Part of a small language model's weights.
Size: 8 layers, width 256.
Architecture: rotary positions, no biases in attention or MLP.
Training: a variant of SOAP for these matrices, 410M tokens, 6260 steps.
Each number is 128 + 24 x the weight over the matrix's rms, rounded and kept within 0 to 255. Layers, rows and columns count from 0.

# layer 3 attention output (transposed), 256x256, rms 0.1, rows 247-255, columns 128-255
[[143 101 136  95 157 145 103 126 148 130 138 142 159 156 137 137 152 109 167 137 106 120 105 162 127 122 145 160 110 180 135  87 136 144 152 165 170 118 120 141 118 120 123 163 110 128  96 115 130 124 163 120 106 107  94 193 145 115 106  99 169 137 138 136 142  82 154 127 114  90 181 123 139 146 111 101  85 141 163 125  86 169  99 136 115 170 125  95 113 102 128  90 137 135 136  79 121  75 133 149 121 132 130 168 103 141 103 103 153 137 126 134 152 128 105 156 100 155 123 148 124 160 123  94 127 140 119 129]
 [143  94 130  84 123 118 118 105 116 140 116 129 145 148 120 130  60 168 170 189 167 120 119 106 124 158 157 111 120  91 167 110 122 110 121 173  94 147 121 141 162 124 122  89 134  96  99 127 125 130 115 125 143 139 160 124 101 123 104 135 136 164 163  87 121 125 160 131 127 174 155 119 138 164 120 115  99 118 114  99 100 117 102 117 111 132 146 134 122 116  88 138 186 151 138 103 115 101  71  70 115 145 130  99 119 135 161 109 117 144 175  67 129 173 123 118 130 112 101 137 176 158 112 150 135 108 144 129]
 [109 132 122  93 149 108 148 129  98 106 134 149 129 108 118 125 144 154 117 176  95  90  95 146 113 145 134 165 148 153 129 133 157 153 139 155 144 131 147 162 131 136 133  94 105 111 149 187 121 135 127 148 123  99 154 121 127 144 141 156 113 117 139 140  92 128 135  85 150 119  86 156 137 163  88 126 131 144 130 146 103  69  69  97  88 134  70  86 138 134 162  92 135  90 137 117 117 117 112 128  99 162 122 130 104 120 117 134 145 114 150 109 119 157 166  95 166 150 101 124 127  88 112 151 107 162 199 115]
 [102 101 146 108 119 150 151 142 131 103  55 130 117  22 107 146 109 154 123 134 115 156  98 102 140 134 139 149  98 128 107  98 114 172 156  94 114 146 144 152 131 117 164 125 105 118 131 164 123 120 111 124 128 132 133 146 132 107 158 132 136  79 134 157 142  94 165 136 156 172 152 137 159 128 109  75 146 110 109 130 112 132 121 153  91 126 140 140 129 110 134 144  99 114 128 150 100 139 133 129 119 116 161 101 162 143 123 111 134  72 112 120 107 154 131 146 136 141 104 119 113 125 114  89 153 131 147 114]
 [116 103 168 135  97 138 133  96 121  86 164 149 103  85 134 106  94 151 117 171 154 146 142 134 141 129  96 140 128  93 119  96 130 109 128 148 101 126 145 131 123 129 128 114 120 120 108  94 108 101 131 124 112 161 139 121 100 112  96 118  90 151  94 126 126 140  97 110 138 100 121 134 126 148 133 129 147 157 137 148 121 165 152 156 166 139 141 129 107 139 147 108 109 102 111 140 119 131 114 104 123 122 129 162 132  87 136 137 125 131  96 106 103 159 120  95 181 121 128 186 103 117 141 120 145 136 144 167]
 [115 108 173 118 149 169 130 125 124 146 153  95 122 114 126 120 164 101 130  95 171 144 105 135 168 134 151 130 127 104 125 160  96 142 130 124 174 101 132 142 152 113 140 171 132 106 122 137 135  79 119 144 173 194 139  72 151 130 151 188 127 173 110 124 142 171 145  99  96 157 139 158 151 104 159 127 158 118 125 147  95 142 101 110 125 103 133 140 134 133 141 145 143 118 185 148 152 177 160  88 123  92 157 142 161 166  83 166 110 178 114 121 151 123 136 102 125 108 153 110  88 121 140 119 138  59  63 131]
 [156 165 142 102 112 174  84 136 165 105 173  99 137 117 142 122 158 130 139  90 130 158 157 111  95 162 172 134 124  82 123 107 158 190 116 100 112 125 119 127 104 136 173 132 170  77 125 109 138 100 106 158 138 138 102 126 124 152 168  91  71 141 112 131 121 145 155 132 118 128  60 152 152 115 118 118 128 126 102 129 110  94  84  92 165 121 122 110 177 102 102 143 103 137  93 117  92  98 164 130 102 105 153 136 122  98 147 156 121 123 129 124 105 136 156 121 125 161  89 128  95 142 123 117 112 153 155 137]
 [144  78 148 141 127 131 142 136 126 119 130 115 133 127  81 126 114 120 167 135 119 143 171  87  86 148 130 156 137 141 109 147 140 116 161 140 126 121 133 139  92 168  86 143 113 130  89 143 114 128 151  95 157 117 132 147  96 156 133 125 104  63 138  99 151 147  94 147 118 117 114 167 125 131 114  73  96 128 164 118  97 115 173 102 117 141 171 184  94 142 146 131 106  96 111  68 136 118  81 116 121  96 131 105 166 135 137 111 149 126 109  84  84 104  91 136 136 127  83  80  93 124  92 158 135 112 145 107]
 [113 130  84 104 162 123 117 124 136 147  76 110 131 151 132 129 110 103 119 136 123 142 121  79 118 113 149 130 106 132 127 143 150 138 122  94 145 146 172 176 106 105  73 121  84 145 137 168 104 133 130 169 133 125 126 121 115 159 115 139 110 117 141 142 138 149 135 156 141  84 148 147 154 102 130 133 106 163 130 126 117 142 130 134 145 104  92 121 157 157 103 120 124 159 108 128 141 116  99 125 103 157 128  80 101 160 147 105 110 143 147 140 133 138 131 116 107 122 146 102 126 104 131  90 111 173 134 142]]
# layer 3 attention value, 256x256, rms 0.114, rows 248-255, columns 128-255
[[120 155 149 129 125 125  75 105  84  76 153 131 146 126 111 131  96 159 131 139 148 130  89 136 129 148 161 153 118  94 135 114 115 125 155 145 133 142  92  64 134 131 115 142 161 120 163 130  79 126  65 138 119 137 101 129 162 116  73 128 143 138 107  98 147 138 145 122 133 119 113 113 108 132 167 117 131 137 123 123 119 135 114 131 115 174 182  72  64 137 100 125 141  82 136 126  87 137 122 132 165 157 132 137  38 130 133 131 125 155 112 149  99 122  99  99 115 172 110  94  91 115 145 115 136 140 166 166]
 [ 81 112 135 106 139 107 113  94 124 186 124 122 182  69 113 138 136 132 107  96 126  99 105 133 143  98 115 173 166 101 126  84 152 169 149 144 108 163 113 139 139 121 121 110 127 116 142 107  80 139 129 116 129 106 114 144 107 151 155 165 126  95 150 137 123 108 181 127 149 107 117 114 133 131  70 106 110 139 121 162 124 146 131 155 122 154  97 102  95 164 141  99 109  76 124  75 122 171 100 124 146 117 182 118 155 173 119 127 104 127 102 126 176 133 143 114 156 117 164 117 177 104 173 110 133 139  95 126]
 [131 102 161 122 115 117 150 156 113 130 127 115 121 103 114 171 142 126 134 133 118 145 122 143 121 124  70 169 164 171 122 107 112 142 126 102 137 112  88 131 144 148  96  95 129  88 113  97 179 126 121 117 128 151  63 135 111 149 117  91 130 136 121 105 155 181  88 130 130 118 128 141 137  81  94 130  85 109 114 110 152 134 101 145 147 152  40 165 105 126 121 112 154  99 133 162  84 163 129 129 112 118 152 113  90 101 110 129 175 131 159 151 136 127 121 141  98 134 104 102  92  98 133 121 134 178 132 127]
 [120 147 117 136 152 145 136 124 122 126 140 103 150 140 147 126 145 132 150 136 136 140 144 139  95 129 122 147 132 139 115 112 119 128  92 131 149 122 144 116 123 128 180 122 130 161 141 171 150 113 141 137 102 118 128 135 141  91 168 137 117 103 124 139 125 144 121 149 113 112  42 158 201 134 173 127 133 126 121 113 168 109 164 103 165 173 110 149 136 137 112 133 126 137 118 122 161 161 109 140 132 134 126 151 104  98 148  90 101 186 122 114 141 135 135 131 135 132 138 168 108 158 166  93 121 123 123  88]
 [ 69  97 125 159 115 139 120 117 148 115 130  79 117 148 134 101  99 106 151 135 123 118 109 114 191 154 111  77 133 122 117 154 174 124 161 141 139 104  96  96 121 142 148 121 121 109 182 136 138 128 148 107 126 118 178  60 114 126 156 106 134 136 146 133 135 129 101 162 132 126 148 144 110 107 141 147 189 149  79 130 175 172  86 130 161  84 140 140 178  96 121 144 118 165 178 126  84 148  99  90 146 152 151 130 157 126 105 152 107 148 104 133 184 132 146  99 116 122 139  87 170 141 133 138 145  79  90 126]
 [145 119  81  99 176 117 141 150 131  86 105 124 136  91 184 147 122 129 161 101 167  69 103 150 104  98 152 156 142 137 158 132 167 123 101 133 116 126 133 135 133 105 111 143 107 135 119 153 175  91 111 134  99 150  78 120 118 112  91 137 121 154 119 124 108 161 167 129 148 133 147 162 164  92 129 126  91 109 107 132 136 133  99  93 154 116  92 117 178 116 140  82 152 126 160 100 117 159 122 138 101 132 158 124 134 141  94 173 123 120 116 142 134 168  97 161 184 145 144 112 138 184 121 132 110 106  93 101]
 [150 165 166 194  98 137 138  94 121 116 155  99 116 144 131 125 102 112 158 112 107 174  91 162 107 116 143  95 109 153 104 143 147 129 122 139 178 143 115 137 127 163 132 151 114 119 136 129 130 116 126  81  85  78 147 212 141  77 123 122 114  99 140  87 145 114 119 128 142 127 107 110  76 131 106 141 135  89 175 132 127 129 187 147 127 159 110 122  86 156 129 135 110 158 102  90 108 125 133 153 104 113 106 146 144 144 142 126 140 140 105 120 109 106 119 158 148  98  98  83 106 155  52 129 129 123 124 140]
 [140 110 162  96 107  99 150 149 131 142  97 116  96 112 159 115 102 143 119 143 140 123 117 139 112 116 107 141  73 117 150 128  72 147 107 171 131 160 145 122 108 115 132 101 108 136 144 120 169 113 123 120 134  80 132 128 145 148 137 142 127 115 126 113 121 151 170 156 165 146 136 121 139 121 129  95 134 148 136 138 153 141  93 122 166  94 134 108 128 182 134 114 150 146 149 102  80 137 155 145 111 121 131 135 153 143  74 119 121 186 118 124 152 145 123 115 145 147 173 111 139 105  76 123 152 138 128 119]]
# layer 3 MLP gate, 1024x256, rms 0.125, rows 0-12, columns 128-255
[[117 153 137 141 172 135 154 147 115 149 129 151 133 131 148 152 120 102 117  82 126  99 146 164 147 120 135 120 117 128 135 150  69 151 138 116 117 118  99 153  93 123 110 139 136 131  87 113 128 108 182 110 128 109  96 109 149 118 120 142 129 149 104 152 108 133 124 108 142 152 153 126 126 145 119 118 160 139 126  94 169 148 103 109 106  99 154 146 146 126 127 149 109 132 126 129 191 129 122 149 120 109 111 106 153 111 121 153 110 131 145 143 106 164 113 111 163 135 107 144  80  92 159 182 129  98 115 123]
 [111 127 117 134 117 174 130 140 177 152 149 151 127  98  80 126 146 108 110  85 122 134 118 113  97 118 108 100 152 121 100 145 156 111 124 125 152 117 155 117 153 181 101 143 146  71 166 129 105 139 176 117  99 178 130 116 144 134 159 133 118 122 114 133 156 151 114 104 146 156 165 101 146 121 114 111 134 144 142  87 152 148 106  85 157  54 150 124 118 125 140 125 113 126 120 136 111 113 148  75  97 166 150 115 180 111 146 138 136 144 117  90 134  83 118 116 147 118  96 127 125 163 156 165 106 144  98 112]
 [130 135 161 115 119 114 146 113 158 114 147 143 173 118 148 103 115 137 150 120  76 143 162 129 119 134 123 105 158 131 107 130 107 123 124 144 171 139 120 123 116 120 138 109 105 153 112 106 139 193 106 125  86  99 146 138 103 143 127 173 203  88 155 155 152 125  75 106 132 123 119 101 102 127 101 133 107 114 152 160 151 166 132 118 151 122 140  99 103  94 131  98 116 152 166 132 148 139 137 149 103  98 177 117 177 162 158 151 134 149 121 101 172 127 118 134 139 100 118 184 111 164 151 134 115 151 129  93]
 [100 157 103 140 176 134 141 152  97 117 164 115 129 151 173 133 114 132 120 124 130 112  96 142 103 116 105 109 120 165 136 143 116 151 104 123 165 134 120 139 150 171 155 144 115 100 145 136 127 138 137 102 158 111 123 110 156 133  99 136 151 105  94 168 136 181 140  58 145 116 156 121 130 152  90 130 162 122 150 116 122 133 102 119 114 156 121 103 125 119 118 114 109 126 146 141 154  99 137 123  93 120 124 114 122 109 148 128 122 182 121 142 156 133 119 137 110 116 105 165 136 130 127  92 147 145 150 139]
 [137 160  73 139 120 138 148 119 166 129  95 153 141 120 122 120 140  96 142 122 140 111  96 122 154 126 110 138 133 106 134 116 126 135 117 113 119 124  85 132 127  91  64 107 143 102 145 126 116 112 117 112 127  87 134 143 110 111 150 134 139 186 130 141 127 153 117 126 152 123 165 152 119 100 164 142 158 173 167 132 102  97 176 141 148 135 120 156 176 139 116 139 134  46  99 113 106  84 125 168 119  80 117 138 132 142 104 121 140 104 134 139 110  99 141 127 131 170 120 132  90 117 113 154 144 123 133 108]
 [151 110 143 175 166 108 164 120 114 155 114 136 127 154 161 121 164 139 153 132 135 114 137 127 163 123  98  83 127 124 138 149 157 101 158 146 119 128 145 130 159 149 138 127 158 102 159 188 106 148 133 168 153 111 150 135 161 105 128  94 127 135 151 142  99 112 139 191 151 137 150  96 119 154 146 132 147 141 161 115 189 128 139 114 152 141 173 144 101 154 134 151 133 108 109 132 125 146 174 129 143 129 118 152 138 197  94 131 139 105  80  83 115 141 135 128 109 113 141 114 124 158 122 108 106 105 109 133]
 [134 152 164 104 133 134 125 148 122  99 137  89  64 113 126 110 117 109 142  83 104 110 117 120 142 134 160 136 145 144  91 144 123 140 179 167 122 113 114 152 140 124 180 148 136 171  90 116 128  73 161 110 149 147 145 152  81 159 145  76  92 130 166 124 126 102 107 136 103 113 107 143 123 120 123 121 119 140  85  97 158 127 125 128 100 145  98  79 130 102 121 115 106 169 106 167 142 101 118  68 145  99 125 128 105 148 139 140 121 119 183 137 132 137 141 120 128 125 126 142 140 139 159 184 120 117 150 124]
 [127 129 148 138 120 119 134 158  96 110 138 115 137 101 126 138 160 136 139  97 158 102  82 114 105 134 133 119 117 105  78 152 107 140 129 128 137 170 138 145 101 143 158 129 108  94 131 117 124 123 123 103 136 132 158 108 123  89 108  98 126 136 179  95 147 131 116 128 162 140 141 133 114 160 151 122 123 120 154  87 150  84 139 144 110 114 117 139 112 125  97 113 166 129  88 100  77 121 140  92 125 148 160  96 135 122 143 118 117 157 124 109  95 158 130  99 134 100  62 150 186 102 195 145 115 129 102 144]
 [122 192 122 153 123 124  96 126 185 156 119 134 121 160  91 158 160 125 160 165  90  65 107 103 124  79 123 138 119  96 104  57 114 117 128 125 165 142 146 126 117 118 127 152 123 138 140  98  87 122 136 124 159 119 106 124 181 117 108 110  99  86  92 111 109  96 133  99 104 131 145 145 120  53 125 115 111 146 122 101 118 122 121 182 143 127  98 171 130 109 112 145  93 136 102 135 113 166 163 130 126  98 118 135 122  86 136  95 134 118 102  83 128 132 151  91 147  66 157 140 115 136 144 105 162 159 106 167]
 [ 89 150 134 130 137 122 127 107 129 147 111 172 131 130 126 132 103 141 108 150 145 144 142 114 122 141 109 123 111 168 163 166 122 100 110 155 120 121 163 127 147  94  91 165 170 123 135 155  69  74 143 103 148 109 139 140 144 141 144 142 133 162 141 108 158 120  90  95 118 181 193 160  94 150 142 150 144 130 172 174 163 139  83  97 100 147 158 111  96 151 102 134 141 101 150  88 144 135 170 121 175  95 114 146 176 164 103 103 111 117 133 154 132 132 136  96 117 146 147 116 139  85  67  73  95 103 153 142]
 [163  70 130 123 105 136 139 116 105 134 181  90 100 146 115 107 133 148 129 113 168 158 173 157 108 132 122 117 120 152 120  93 152  84  79 120 101 115  84 141 122 112 145 106 159 124 128 164 139 152 167 138 109 146 174 102 132 110 157 113 134 164 123 165 148  93 121 133 158 130 143 105 108 165 102 134 116 119 112 126 120  96 107 136 137 129 137 110 145 105 116 127 148 126 117 138 138 166 190 142 141 146 121 124 115  98 151  90 183 155 129 147 143 140 163 119 130 118 139 122  93 126 183 139 151 120 150 209]
 [ 89 124 122 138 126 148 152 136 126 113 122 132 104 123 155 155  92 105 107 132 105 124  80 158 103 140 129 116  81 111  95 148 133 125 110 150 142 175 123 140 143 103 147 118 160 136 137 137 173 115 176 125 130 133 151  93 127 123 118 135 124 151 160 112 136  78 139 114 174 120 153 125  92 108 119 173 113 110 106 144  99 162 147 126 118 149 159 157 126 130 148 138 129 119 141 117 125 143 141  93 138  91 128 138 161 134 129 106 154 144 116  98 128 138 145 178 120 105  89 123 104 113 132 146 155 152 123 141]
 [148 139 119 115 135 120 141 190 117 143  71 117 156 155 145 132 110 149 159 184  89 155 167  96 132 148 142  91 124  86 143  85  96 129  88 112 130  80 119 146 190 101 136 130 157 122 128  97 126 115 160 148 113 124 127 109 101 143 137 126 159 145 146 132 112 101 102 136 109 142 133 120 146 154 143 145  93 100 126 162 132 148 192 106 126 149 184 167 140 122 130 123 144 137 149 120 151 122 134 134 166  62 132 128 156 134 114 137 143 131 106 147  94 108 137 134 171 126 180 131 118 123 119 147 161 144 120 106]]
# layer 3 MLP up, 1024x256, rms 0.127, rows 0-11, columns 128-255
[[127 151 141 105 162 156 158 150 137 120 129 151 121 141 116 137  99 124 128 117 101 108 135 136 141 143  95 130 195 125  96 128 164 145 135 133 133 145  90 176 134 137 149 104 116 113 107 130 150 118  74 118 153 123 123 105 125 149 153 116 158 119 149 114 172 132 153 168 138 112 118 129 152 132  87 136 187 121 126 150 110 101 145 157 122 121 159 133  93 126 129 114 118 112  98 112 122 148 127  98 147  94 121 154 145 114  96  94 125 133 117 119 125 134 156 128 126 154 136 147 117 134  85 111 126 190 167 144]
 [ 96 117  80 129 187 101 156 139 141 123 129 151 135  79 110 127 121 126 163 129 144 137 149 137 114 151 124 103 166 113 129 109 149 102 126 115 122 164 119 166 120 151 126 116 134 135 165 128  90 117  89 108 130  88 147 104 115 126 127  82 136 116 151 142 110 141 153 153 140  92 142 132 155 129 170 141  75 123 111  99 134 149  86 148 137 105 157 166 118  97 149 172 138 160 112 160 178 126  75 113 137 119 145 120 100  97 149 126 111 133 124 150 144 112 114 127 136  94 163 141 181 135 127 129 114 148 133 121]
 [143 149 128 121 143 150 156 105 115 115 126  91 123 153 133 125 130  93 120 168 115 114  94 100 130 144 138 145 114 120 157  91 118  82 111  98 108 120  98 131 112 121 144 121 162 157 127 135  95 150 117 155 127 162 133 132 132 111 126 162 155 125 111 117 129 157 148 153 142  90 118 132 166 140 103 151 111 125 127  63 100 118 145 142 125 121 106 127 107 137 171  88 126 161 100 129 157 138 123 142 114 113 122 104 156 128 140 156 144 125 113  96 143 118 115 123 132 137 142 161 106 146 146 123 128 139 129 119]
 [119  85 147 150 110 128 144 119 132 172 125 126 107 145 131 116 160 143 134 103 125 139 155  81 131 190 123 168 106  91 112 123 154 119 152 112  70 139 153 107 128 143 136  98 150 171 146 112 146 126 112 119 137 163 152 156 127 106 118 113 151 161 134 124 181 102 139 166 105 114  99 137 144 133 133 150 151 123  95 152 136 157 176 153 130 105 111 166 125 146 137 115 143 158 140 114  90 143 128 155 163 130 156 123 104 167 146 117 152 121 157 198 138 125 141 124 122 112 129 102 110 150 162  94 114 120 135 118]
 [146 115 149 110  73 124 192 107 124 117 142  90 132 116 103 114 115  91 135 105 144 154 121 121 110 101 103 169  82 104 122  92 102 162 113 142 111 133 133 154 154 134 127 169 125 168 140 178 159 144  87 129 110 129 160 112 133 139 129  97 134  81 164 116 133 116 118 159  90 136 146  98 133 133 123 111 126 187 118 129 131 103 133 128  84 130 103 118 134 100 150 128 120  82 100 110  85 123 102 149 119 127 117 108 131 142 123 104 160 108 127 149 103 113 116 102 117 128 123 114 148 172 147 114 120 156 173 167]
 [127 110  88 128 118 146 123 145 138 155 103 122 138 131 135 118 147  83 146 143 164 157 107 117 169 133 135 148 105 134 129  74 119  94 104 174  98 138 133  90 147 114 141 128 159 136 148 160 103 143 123 131 148 105 151 119 172 148 137  92 137 129 154 133 158 140  95 116 122 118 148 143 112 131 103  92 119 146 140 129 166 108  99 112 135 111 140 116 106 119 125 157 159 144 154 140 143 117 117 136 125 125 104 133 123 135 109 138 128 106 149 130 117 133 108 138 161  72 167 124 145 153 136 104  87 119  94 122]
 [159 104 124 123 123 167  97 128 136 101 168 114 120 103 106 120 135 128 145 123 143  89 100 122 106 138 131 106 141  93 116 135 147 169 119 187 105 119 127 141 123 154 105 112 112 163 159 116 169 143 206 137 123 111 125  96 111 106 137 139 119 114 104  84 133 161 129  96 125  99 133 115 117 105 150 135  95 151 124  85 131 137  97  86 108 103 110 112 121 103 115 148 102 125 106 167 110 143 103 127 157  95 112 114  83 163 138  96 124 144 125 143 103 113 136 127 142 155 164 125 168  89 159 151 155 124 151 119]
 [123 113  71 133 158 132 128 136 163 135 140  80 110 134 121 101 112 144 123 121 122 139 158 128 167 115 159 123 171 174 125 133 130 149 117 125 167 129 110 119  94  95  65 137 144 149 164 186  99 139 126 122 120 142  88 146 121 115 113  93 169 120  88 111 130 124 140 125  84 129 126 128 140 143 162 126 109  66 149 105 100 116 103 108 102 114 132 160  94 127 114 185 149  85 125 137 117 132 109 105 138  81 101 109  76 131 125 112 161 147 132 182 176 100 123 115 177 126 128 104 128 135 142 130 103 115 155 139]
 [163 157 103 125 143 122 121 120 175 153 163 134 144 128 114 132 137  83 119 131 155 107  70 100 129 123 122 151 105 135 119 115 149 123 130  84 108 126 198 123 138 126 114 148 132 111 134 115 141 153 136 141 124 123 125 146 122 141 147  76 168 166  75 144 105 120 124 134 162 130 123 119 108  96  92  94 130 138 136 106 129 130 100 153 107 128 141 194 128 101 175 115 125 131 113 108 128 124 132  96 128 114 143 110 147  89 172 152 151 154 137 133 139 119 134 119 120 149 142 127 142 172 127 110 136 153 117 167]
 [112 150 160 130  91 182 115 114 110 143 183 111 122 120 133 121 167  68 127  98 151 121 122 158 141 104 150 119 117 107 129 129  94 116 151  99 100 147 133 147 148  72 132  97 178 120 150 147  97 129 119 139 113 143 137 149  72 127 139 107 138 150 118 158 110 133 157 119  94 162 126 113 148 123 122 156 126 104 134 140 118 137 177 145 156 128  79 135 145 146  73 124 128 126  93  83 135 140 169 111 128 153 211 132  76 119 124 138  96  99 130 157 140 129  76 124  98 139  93 100  72 141 113 150 106  93 145 130]
 [128 126 150 110 126 127 140  84 134 147 154  84 120  99 133 172 133  78 111 159 165 119 151 163 131 154 140 125 113 153  96 110 131 145  66 147 126 148 119 128 145 109  94 118 136  93 154 161 127 158  69 134 136 157 150 156 161 104  97 127 139  86 151 142 156 114 116  77 158 144 174 130  93 122 112 127 131 136 186 141 162 140 168  92 123 137 104 122 126 106 100 150 115 108 135 157 105 133 101  84 124 159 128 172  95  81 112 119  86 119 125 152 119 150 124 136 139 114 107 108 164 104 148 100 185 149 161 145]
 [127 158 123 127 113 143 160 130 148 136 121  91 115 180 132 126 120 130 133 157 137 108 123 115 107  80 116 124 124 109 130 131 153 143 104 163 130 112 116 102 137 163 134 143 133 175 135 101 145 148 145 123 139 148 126 131 155 137 128 124 144 117 139 154  96 148 109 158 122 103 146 114 146 128 130 104 186 142  91 165 110 107 202 126 115  87 120 129 114 151 129 119 146  96 129 156 166  97 142 111 139 130 104 161 137 144  83 133 153  74 132 124 137 124 122 112 130 153 141 166 113 145 136 132 118 113 106 123]]
# layer 3 MLP down (transposed), 1024x256, rms 0.115, rows 0-11, columns 128-255
[[153 119 143 158 131  70 118  91 133 118 144 114 114  88 150 156 124 126 160 138 139 144 118  95 115 147  65 123 154 167 155  95  82  99 133 135 142 109 116 107 129  95 138  70 173 129 133 142 137 134  94 162 132 172 123 134  71 122 157 149  97 105 138 138 126 130 147 149 120 136 126 153 111 102 145 149 145  82 100 125 139 151 174 150 148 156 140 153 122 140 117  99 127 106 125 128 147 101 134 145  93 134 125 125 142 144 113 148 210 126 111  78 179 100 114 136 142 106  96 141 135 156  82 180  96 108 108 155]
 [146 171 163 122 120 104  91 103 145 148 125 149 186 116 138  86 120  95 123  88 108 149 112 134  87 108 111 105 122 121 122 161  74 132 146  95 143 117 178 161 156 149 117 144 178 133 164 143 122 150 124 144 123 124 179 117 120 119 123 111 157 128 120 151 113 117 132 155 128 144 140 136 125 127 171 149 156 160  99 144 128 122  87  88 149 115 130 111  90 151  94 124 117 158  97 110 133 139 128 138  91 134 102 134 129 152 113 131  96 122 150 155 134 114 139 143 152 150 151 127 152 104 138 170  86 152 131 138]
 [ 97 158 147 129 123  99 149 129 134 135 110  86 168 159 141 151  95 114 132 155 121 130  99 124 124 142 145 105 129 128 139 111 141 117 159  91 118 114 112 128 122 117 165 133 103 139 140 164 129 145  86 122  91 130 117 153 160 192 107 120 161  91 160 122 131 136 152 106  46  92 122 130  98 141 134 138 145 136 123 171 136 105 121 154 147 157 139 157 126 108 136 111 120  80  89 135 135 144  89 126 177 116 114 102 127 117 128 116 141 131 138 119  87 120 144 105 134  86  88  91 140 117 143 133 138 126  93 113]
 [122 123 106 148  99 101 116 136 116 171 129  93 116 139 108 121 102 142 114 139 139 154 115  90 105 127 138 117 130 113 133  91 101 150 109  83 155 121 130 134 116 123 102 140 164 110 115 130 135 106 106 148 127  86 127 131  99 120 107 136 126  98 163 152  57 151  95 121 104 186 165 126 143 103 133 128 168 151 123 134 150 122  89 115 153 108 123 140 178 146 145 158 134 141 133 136 102 158 126 138 129 138 214 141 105 142  95 115  85 170 122 151 143  92 138 109  87 134 127 151  90 169 146 111 110 156 122 130]
 [147 129  99 158 107 122 166 131  91 136  97 156  83 123 148 130 106 131 125  92  84 137 131 123 106 131 102 135  97 167  84 122 133 152 110 138 116 112 108 139 134 151 116 175 163  73  87 119 163 114 127 153 122 146 161 105 121  71 209 128 153 119 102  92 121  93 160 116 101  98 127 140 121 154 150 145 109 140 146 140  99 112  96  80  73 100 120 145 108 135 145 126 148  94  93 130  87 153 126  83 165 119  88  91 146 112 132  83  85 142 173 137 134 132 109 118 117 122 118 159 141 117 128 129 139 143 118 153]
 [124 167 133 115 122 125 121 125 124 139 164 108 127 186 160 114 116 143 112 134 126 113  99 111 138 155 138  95 153  81  96  84 170 156 135  84 104 139  96 114 169 157 182 127  69 165 155 147 101 116 142 134 132 108 115 119 118 137 119 102 109 136 145 107 135 124 118 123 128 148 135 116 144 144 121 108 168 145 100 175 155 160 112 149 146 135 170  85 106  72 118 142 120 144 128 135 104 121 147 146 138 148 110  89  85 198 128 120  88 103 101 118 146 111  99 162 115 140 132 137 141 110 173 146  83  95 124 112]
 [140  99 145  95 144 154 109 146 158 124 163 109 117 125 134  79 108 107 151  95 128 121 154 115 140 167 165 137  71 119  97 133 137 128  91 125 153 113 137 122 100 168 162 139 116 120 144 161 122 115 144  99 144  92 147 112 125 115 134 158 123 126 133 106 164 100 110 153 113 121 123 137 109  94 155 145 129 125 127 118 133 143  85 151 124  99 115 103 108 124 149 116 117 136 104 125  98 151 118  61 141 111 144 150 118 156 156 143 115 101 195  90 140 138 126 172 137 174 105 104 128  96 122 147 112  68 166 141]
 [131 150 119 107 123 104 116 149 106 147 167 138 173  89 131 124 133 112 141  83 126 111 126 123 128 122 130 128 112 137  56 144 135 118 138 135 107  88 199 167 123 121 129 155 125  70 131 178 140 119 155 104 124 120 157 153 132 123 118 117 102 129 128 108 127 146 124 134 138  72 125 134 109 130 198 145 140 136 129 154 112 131 149 159 158  80 132 106 126 120 119  79 143 140 116 112 120 158 144 140 141 133 152 131 114 176 112 153 128 140  77 161 142 131 153  72 135 132 126 141 125 115 123 152 123 144 172 102]
 [144 131  81  90 128 123 153 127 149 188 120 119 118  83 112 130 123 144 100 139 157 113 140 133 119 101 145 142 138 146 115 102 181 123 139 104  87 126 139 116 133  94 124 125 143 140 101  69 131 141  70 142 158 133 134 133  99 112 112 113 161 120  89 170 132 132 107 127 150 125 143 129 122 160 132 129  97 118 137 127 144 127 126 166 138 126 131 117 114 116  86 165 145 103  83  99 140 123 121 156 108 117 133 133 142 138 137 129 154 157 123 131  83 165 135 123  95 100  97 151 152 114 186 129 130 114 155 153]
 [145  76 146  95 130  96 140 111 180 112 126  98  79 102 134 121 145 108 122 152  87 101 133 100 123 133 116 154 138 142 123 179 107 110  76 137 174 126 155  90 128 132 138 107  87 129 159 150 144 123 111 100 129 138 116 128 117 116 129 161 107 130  83 124 144  93 117 157  96 115 126 127  99 145 136 145 155  62 127 125 116 136 135 155 134 157 158  95 118 134 127 132 134 134  91 136 120 156 143 124  88 124 129 142  96 138 125 134 137 179 151 144  82 120 122 125 125  93 181 134  83 183 106 112 135 146 112 103]
 [ 86 193  97 135 104 125 131 149 134 108 103  91  81 139 114 149 110 154 106 121 154 155 117 167 121 123 165 120 116 121 100 157 114 101 130 152 141 104 156 135 208 112  96 126 175 103 127  91 132 133 145 146 111 117 124 142 103 141 134 101 107 162 128 147 128 120 104 107 135 107 109  82 129 142 165 112 120 140 130 186 119  85 146 107 121 146 135 141  98 101 127 152 130 123 148  95 155 103 138 132  94 105 134 125 128 142 121 122 156 160  98 171 116 123 119 118 104 127 125 128 157 135 140 109 128 132  83 144]
 [103 130 151 133 134 103 139 124 109 168 106  92  87 124 116 125  98 118 126 111 146 128 191 152 124  95 198 143 113 136 113 134  90 170 140 153 164 164 125 119 100 112 130 126 134 107  94 111 110 132 169 148  74  93 169 139 121  85 155 115  94 163 134 114 185 130 168 107 103  95 129 101 167 165 122 143 122 156 104 123 122 102  89 133 132 122 136 119 135 143 158 106 124 126 146 128 162 151 160 134 151 142  76 141 111 110  79 143  75  86 124 133 131 133 113 207 128 155 132 127 132 149 131 129 153 125  90 142]]